config = dict(
    num_hidden_layers=8,
    vocab_size=1024,
    beta1=0.95,
    beta2=0.95,
    lr_head=0.00732,
)
Each number is 128 + 32 x the weight over its row's rms, rounded and kept within 0 to 255. Layers, rows and columns count from 0. Numbers have three digits each. The size before them is the row's rms in percent of the matrix's.

# down: layer 2 MLP down (transposed), 640x160, rms 0.164, rows 395-414, columns 0-159
# up: layer 2 MLP up, 640x160, rms 0.177, rows 396-415, columns 0-159
down395 123:074142131172133162152149090120112075122138105154120156117162152104084066129051071120157121093132146142121167080135080156111174104121108123097123125092196116149114128158148133113141109108133116137194080148100053141144135128074067082158160094142089131059145156114161105164176184100135060120098206150146129086103150117156118108137090102154126124124164150104139158131105163193142128116085162131170170087168172180102136099145137140144117125108099098139125110076104144074033120146151095
up396 094:062049135169204128107113135160111105133134187125038214114064132162202131133117147156099138102117160146065102143114160128139124174149068185128126108130118126102111154115094110162158146108142150148151107095184143122129112172081160122132136097118131129084098123082118129132153176186098156129173117140086117090071148161189157127085182146137127149100160122125130165105193126102108105114117131139142134171150109112165118134139108038160144074085152146169145160114106126117106127105185087
down396 095:128115143146119118108129223136143135144109113098136138098133130135125123110167149138124165098119101148096148125123102127108123126068126067146123166088148111149107097140097152167143136165016154157088167103132161140105131143193147100098155100127090130141163155150120178140144114035130137136097149142140114151133127143142084159139152121138143036052161127072127092141070131063130139097112084187132110143093080125134189103139137158111081076156113211153097057114132173103150196146109155
up397 091:207145127171078142099166149143061114157078121097138155091118143108151075116117129114083156111106107184158122164133091129122126136160146060125125081143075161095132178148194159074100145094113150120164071130138194123116140145133036150111124070159138148065172086135117122185096127120132198109117126107129198139103080153177099078159156144131178124152064113104126087150151117160129142170140119143119131094104113103183084147140116162154131145119140164108139130118109173109109161104065085
down397 091:231112082182095075101188148104151169153114141112100175168111164093056117109139188180192145135133106088135089102109059157103085151131118170142128108104156093145120114119065113098114107088147099119125148131134182099123105119129107134123127147112114113065112174139166103174140072152137123097136135125195138119126084128181109164119150114137114109172108082100127139137113164091101160101123102128109136119141079091112094117063172106119129130133109089137140127135092068116077121109181018
up398 100:118163085126110138138095109126187161162168111136082166166131163086099131170162082162106180159151100157156124147087138114100133132134125131117132118142108114104188143103101092102118085143116151114097140153121143118106114133123117109201105164133054117161123161090088176188144109102154177107164128088142153089109117161118093133193127130111108142166170145159100071124159086164121050117091085167097030154111085158202209153127093130158134111079092114088132175061129147158153120158104133
down398 102:185129174160098156133134096092143138135129098124127104143123114119109138108160142116174135165147106139125110118144103132131139169192089148102093160048126140120069166202168153100096138105091043138176120130111151096088110117184109140108166125166156070129153174149062111152105116106166143141110148135123096141135127103108102106115183079151107090124187083201106051144131117069093101123103099128169108132091161154176105068126122138121120091169105112191148063109160050142147129136166173
up399 110:094173134124120133120104092144078072149133121045103139073171164154165147097135154203124035125129147138138127102151097109167178153143138125159129120163074162184113116122185136166084165085114104129157090134126083174103103108101116086074109098140153101112103095145073131098123184110099143105142099109181126132113147122084131115139131102107155190140115170134157117129118172101107174093074162066062155097149169121108148191108088103117120159063115133155157111165182158131128114164152183
down399 113:135056109110139101102204140119132242093117164129152165059114131125174121116121102150143126127125131136102183144144094163169115154136171118140111093088101156120098121164127182151127151132120082144164119157133110110180118135115163124168124149086105107143110085094079172105097076173094119101118083126140131098103065114116123159097099161042113149069197108152134164096106134124101123110102129154090111136082106106115183134165197146148154070128174145209158182161145110156087135160123126
up400 090:140130083120134065120106056159160097183122169118132162107140056053121107127136127143141097152146130087116174105074158095107171120138134148147121109145113115056172144155118167140122119181136094158241102120126134180137110152093102128167173176160136142156130119112156160123100146119123159146088114170148150182151095120120085147176130173069054061123069137129117172124150132060163145129135117208129152088151089122140119087162087147119114138083131159149137168072098138105120133131146136
down400 100:106081087114116064133080128111120067117131151101091108145143089086136117136129080167145142093211075158109167105171150146087125118107143104126199157146129091114102136083144135136134144090201110169147116189152103088071125126139115189111172103142074072113168184173106153168094131123124084119130087102198141134105140150107103077175079132117092033116145094149099097171151155103113112090104162192116164113169091149135138124131088159131141135134094128098085149132075122122100168122132145
up401 098:147045153198159075141165111135142112137157116136180084095081104161193131114095164141093196122109080123166165120133090125164175130101084165110114134068154182175105144156139104154149103107086139124159153123141121089116082105119100106101098116215117131142124168095100135111132097089085138106117139143103099091068158154162175188144143160153118119104147042130134141109128180106135148076179127089138169121161172183119101136126121155140165097114139182182155101113136142114172101172090094
down401 096:061084160095072122168093055090152132109140078150121112106120102152146161134102146102043143090172123149147209140121137109157106211134131186101127168109169100152100118110159096129060094151085128102148140108138189158102163121111115159107133076130133058165185186099127139164184102171168142147153110128144107179143159183156125120125101147130082128121078048107100135146065142064146081101144087148131152158129156148105113097154121122160117096103141109120125147142105163147107129132096126
up402 092:166165071172118115116154106123153120204114144122137167105123139213211076050098084166037130115102111147119106107102086079191202116153136142139131112121164151167113119103216112149125083092153107120128101116168120156115072130182138128119118117078122111130134083122122098167073139101082125148075153125136157105165163115111118172128155154104132129157139158141140119113120095101147079134122101151146127106187069158114166147163151055172112145106132071107154132158136122095095122138165148
down402 087:133128150126102108181149166129106112084139143052174110162133090138125093167160187104176154096142176098116165107123122121154105206140126100142142124105097064079105125088078125149128087123160148082185177143160114124093154092124128134099115122159185150127170120098086167129130134195130144108090086113137084129144146065150125153063103144130111120136094151102144062171101078098150101125154188166088090156167160120184096130129135061093148106154084191079154102148063142148139132157164119
up403 104:113127163111129077125107146136138104118164098165091111142109149163121123182152113102119174106110155114116090079140178077115118176137123157128193111060160167161106138121099198101173185156135110140151114135102105099142097145142128114177136094101105093111133179148133101177092125145085172089158109085109088119189166131099130255088132127116150183100078128110128174091138202179108129096116100121122168150138133166146178103112114092157093148096154126154137178198112093092160141122134081
down403 092:175110134119181133105154147083127123155129139085152177130053084108170111165074117122060096119131147121071122165196103148130124187115116112155081119120116149150148130139131148128160190155135142116076168144136173130131192118152088159152135109116198163157078166089106175202147120133167169141110171128139115095093161104129167112111158142143110160156172143141162133158118111110127190116136187130068085062071207102070107095106110097094151120156154148145114132120184121148140167132087162
up404 119:128099107112190170093075138139078134164103134098087140179041105152138102164075084148157159101125145187206120123091082163165159103139113103148099134123110152109143171100163140071097117160122127120134095124149152065165129101134150149132164135163123116140157072172122179105150180088119143106126180135137168117111107102108138130135170167114181051149106101114158094060159147157132137124130124088164102161165158107129172089134181141133167068150167087185144050136110107120159159171142133
down404 123:201203112128120137158105149144151148072187105134134135152166134156077170132084127154173123132147131115132126147143122152107134183155157129118114147105128113090072131133169085113108165118228105130155100127103182168174142124196123134138122129187120098148118148149150148097220113097128171103147124146144084136140160115173092110179124134155081109169081060156135133119083072140111124131179152110129165187161194135142169137140126182123055107093158059143135139177166156139130140139173132
up405 097:125156140149081126161136108118140137118143132145082132143141082095104168184143088110138098111178150116124167073140203078152102164112129141102121163110114123189128171104126126095122193099075132086157092150192167142137144132121157126107120113135049160115072174061089133069123128155113182093070131172124095137172089147073096150093136157108163079128094182144199105127108167128114082128102118143164176121134158146112114134127140137082145088107094098161150171092182221158126105121147154
down405 108:118128092147131131123103163093095049119129146085180084127078166154146145182058086108173127117118137099134140181107096178139078127140152148083115091147153157068117146135150167139087165208164146123168118153061090104134086100165116135163112173102162119081178059146204165082109090115102098069159152165146128123114084126144146124117110159097120169115159066129135100122153129125112101157134119169090113164121117156146107133157175103141121146084064189124158164153106152134093082089105117
up406 101:109109131108173118114079090156138139126119132078125091110153142107187116095135138239133143146129139146094095129102142104169101105054164105163139176174125146193172131149170103163080133138071092065141194104106131111088094121142109175167133133114146104148098133141113156157104159138165093136121119117182132169175181141135053086179141072139153109138063159094123125162082092134097086132161162163119154101183099087142153138152134172097087138104121131117127068087125090120168125153107189
down406 093:097125142130124127112090167108128128083140081097026116076155115111123144128199079093155069094071121076107142166074086111163115183155149108106164103152114128108162135153163091180104191162088135117104175132185121116088148086164183188176130124140163176123155114126106143155124112144089086106068151085140087117144185132147157090151170115109127180106092172158153192133166089110127161147114123164119179125124099108084102113120101161095147173145171185141135152141119132133163131109168142
up407 095:110112113125097109187141141115061162108125091143165117077186086160114121038155124129164093163158126114128207145155120113146106125142144182112119085139111124154087144101138075109113188124075088148154121182130128074111102091154091134128080109161087132127137123114157099197172081098090119172083076089116110126095121114091123066131168163131145123146098156136115127187178151166180079173152103165086158121124118175167169136153102148122137154090132132083140183157051134161177141123113153
down407 093:116137121155140114059146076138133135137152141100132084105122134231176125114131134129090142108143167157139119178137103150108126158120155057166116099160113098176166156109134144133120095122121118198097141151124148112134175146093140082131057194046125154130211176128142113136115131114108121062098094129141139187086086099101157130184152056104139154102109120128169073089141143167109163109110125119110128127067179099097104157188149102145159071101090128094155060142165099109133150136147121
up408 097:083086096116154091166108111127099194153112131101093125065130158181148088130130157140105162106104158137144081139124111114110109118103189110139138232072132173143111171139176152112139080112138121148140148108153073130117146114142149139115139170136151151098136160155176188155088117135197154113137097164130064140157200081154091154122115148076094094131108165189172115120134130072096125097155152102114090082096138128117101080086061139152178144136193112139130148182148169078068126124149138
down408 093:131142162132103151087142107170125140133134137110086134114098181107114102100122142115119138116104158103074146116136103143101152144132103107156106139124067148144205125132101107132115128100177185093149119109042109136148133136184193147108076062030063116151132162132082172108088115118097123077140110111156168136120144164099140105177113139105175166119137168096130167141121114117171078157092199129203131062196145136132110093107114142093147143109080136163092145119170185100189104096184124
up409 086:128108070123134060186174128120070119114104146123087101159150097121120117139118138118176155097128154112131115113133114177101135123164114153101135112136178181099126147101146142156106142135141100158125099104117101096137135120140116192048119131012144141147133187066154159117152056154166125120094138231135133169122148149100063131086125124161099150174142077082128117110165084102100114078140165111197159160121111165208115078105056139140150103117128151142124089079141143125151147136123131
down409 095:123179151123109157169140147114154141121156135173109175120161075157132137138185159159094125109082085099116129107104194127179105164071127096115148144125136150157164145132156104110122080141105131033089089123146115189115108182105153057128090162124098115120063142115161114114106132150070161165124101114112188094197121120137193079150135100082118145105114179133087116125131149079182138179093130144088147157145142129057133167126113068114097115181147120078077112107168141077088137168150104
up410 098:083127099147128099175180134136160088155059085187139152140083104110109147159167149116145175098106090076090055146143120137119112210151206156093086117133140127158148127051128178091181139079132097159133099120141122145160116129137136070181095159113094146111070140134119098116124096141125088156079129153212117143102101126144140122133108158106158197157128125140158140170138075143108113102105149142117174153149173090131158131122166082098132101160088137161123182131083153082126192171157145
down410 099:125094144184111111154139145119086104112145130111051123081091079108121117108152111161183155109111167138139139151181157145145076096129110099186179095110193070104100196068084135124096086180164110144153141113197132131127099144173145171187103163175086092142114094100087164091074120091157189114150154137141171113147103126076126157140201143170118142200156114120149077121143172163134066135117127129095123134152092136113153088102117112158117102089168098135130122146150078091107163146107118
up411 102:146188133086126134135147104084115097133150094184104109148129111125079115109154088054111132175097182178110065103129148093111150124145101101151151157115124129071097147156133141091078152183141173161140175166124166151155129140123100123154202093130168144181161152087102107096143148170173102097095158095132120114124125151070116091134130202102155113100171083187143132133159184166128129134061202080163131129159133143142174134096115134110200106163123119158094067153130115107084115088173091
down411 101:111144101067106139121074112086084135113096151185121120143124167132146061151172198098054138108034117155100161109113135086121149103097155108135150199140116165088156156177158131151086180135098180126143157126141113147169117112070141119153128130064157141068123244141133115123145149163155095079150165120108164168165138110113079128116127112093159125112106083176071160096132114134118131124122161136128106130081084129104130105114101137085096081147109149166106114178154156171116118096152084
up412 092:109113135097145163157105114079068116123142120123136145146144120078086163235166185126179182114095066100157077054133148165109071142215119152168136128132131102152098160118131141114144135123125128105113095122121124120148111098076079103192133135151161123100141109133116158145168110182126160150113141163097078160130109151122120156139086117176121122149108049189158114104115130124113123123154126149138090115126116053093112159103192098089124147148147178164068112180155119156187063140108089
down412 097:078132127125097087158118131137086072113159121117149107104133134097153126136140117063118053203138098148175109180174125073139163152090071127131071150130066188105103145096121113152093138083168157154130119194166108110090102092133132132124184090098129161164093138160131143121155125139140182145141115098125135112115128172138137171087115131157143184085140188179070110123128120121137099133122130172077148108039142160064126149156059076083127149122116085149164099157137074163123158075125138
up413 090:145123119121114104162161124129148170099086184191176160139158109154137148149111074141134160109149126129115111082092089125156171105094088115085126155151142151191145120085102146137085146131123111090183135097149192153133149088141131107024129066143056124078141112086163106150174123122103114186150130146076101127129163073072127130117082082148157201172109154179178135119116152064135111211114121105133133119099080100122107113136080126123165150140131123146113113073151148114135157082194129
down413 098:091154093144110136124093132224157117120242096142148090120140045093115112102165136125131106109110069138119132111157130114154145146158103125167170156147176107148127128143153106142152124163119093136187145112155096093165116178142075128168111159127155117108132132131146133121095176124182094046145136117154198195149118098103152120117093104134183095163138151128127083085123076188098111120142121112125117151099152156112162129159049183059098103128126114087155170086096118125131144077183142
up414 101:106136085106177138140130144128203073127068119095077133121097125138137090170134139125136128145139109082100160090096109164116104100130098164144178149152145093123163130150116079027045142154134114155139156136092136126146092216155161214180131137120062179100171116169090088111156139086156101119111058184142122093160095070138106079099065147143123106141130123130146088090123118092172125115103163177113121143162152102148121135099095120116123130094143138133158112098144179085157131183118119
down414 098:180109082064180110184150151126152116169117142105111138156111168184173157170106104173121165123129093084145111127091097112114141118124097119125124112149164103166116123226096107074094107096140110193148144085126135152172128187118115144116116131138087149097121077222115108107101148151140142085096095123179132121120131090210157157137139085169103128138109170077143090075098110085122098157093122116105103060083118100158128166132079116130102156149155151146185121155181119066137134173100165
up415 102:105111157172120147189127104146184137125129153174044179110164044160082118119118171094122110107102131173149113142161111138134110178091128097117100123162165117067103123157111177141083128103142113076108120124137162174117147147124116176087121102154146094165142160152181099080149085102058089209163089182192104143110134143110133126099096082147144126084146153120122114156214103112121137139161155123167142135123135137153148133107123084107135124172125102132059120229136104126097151116087169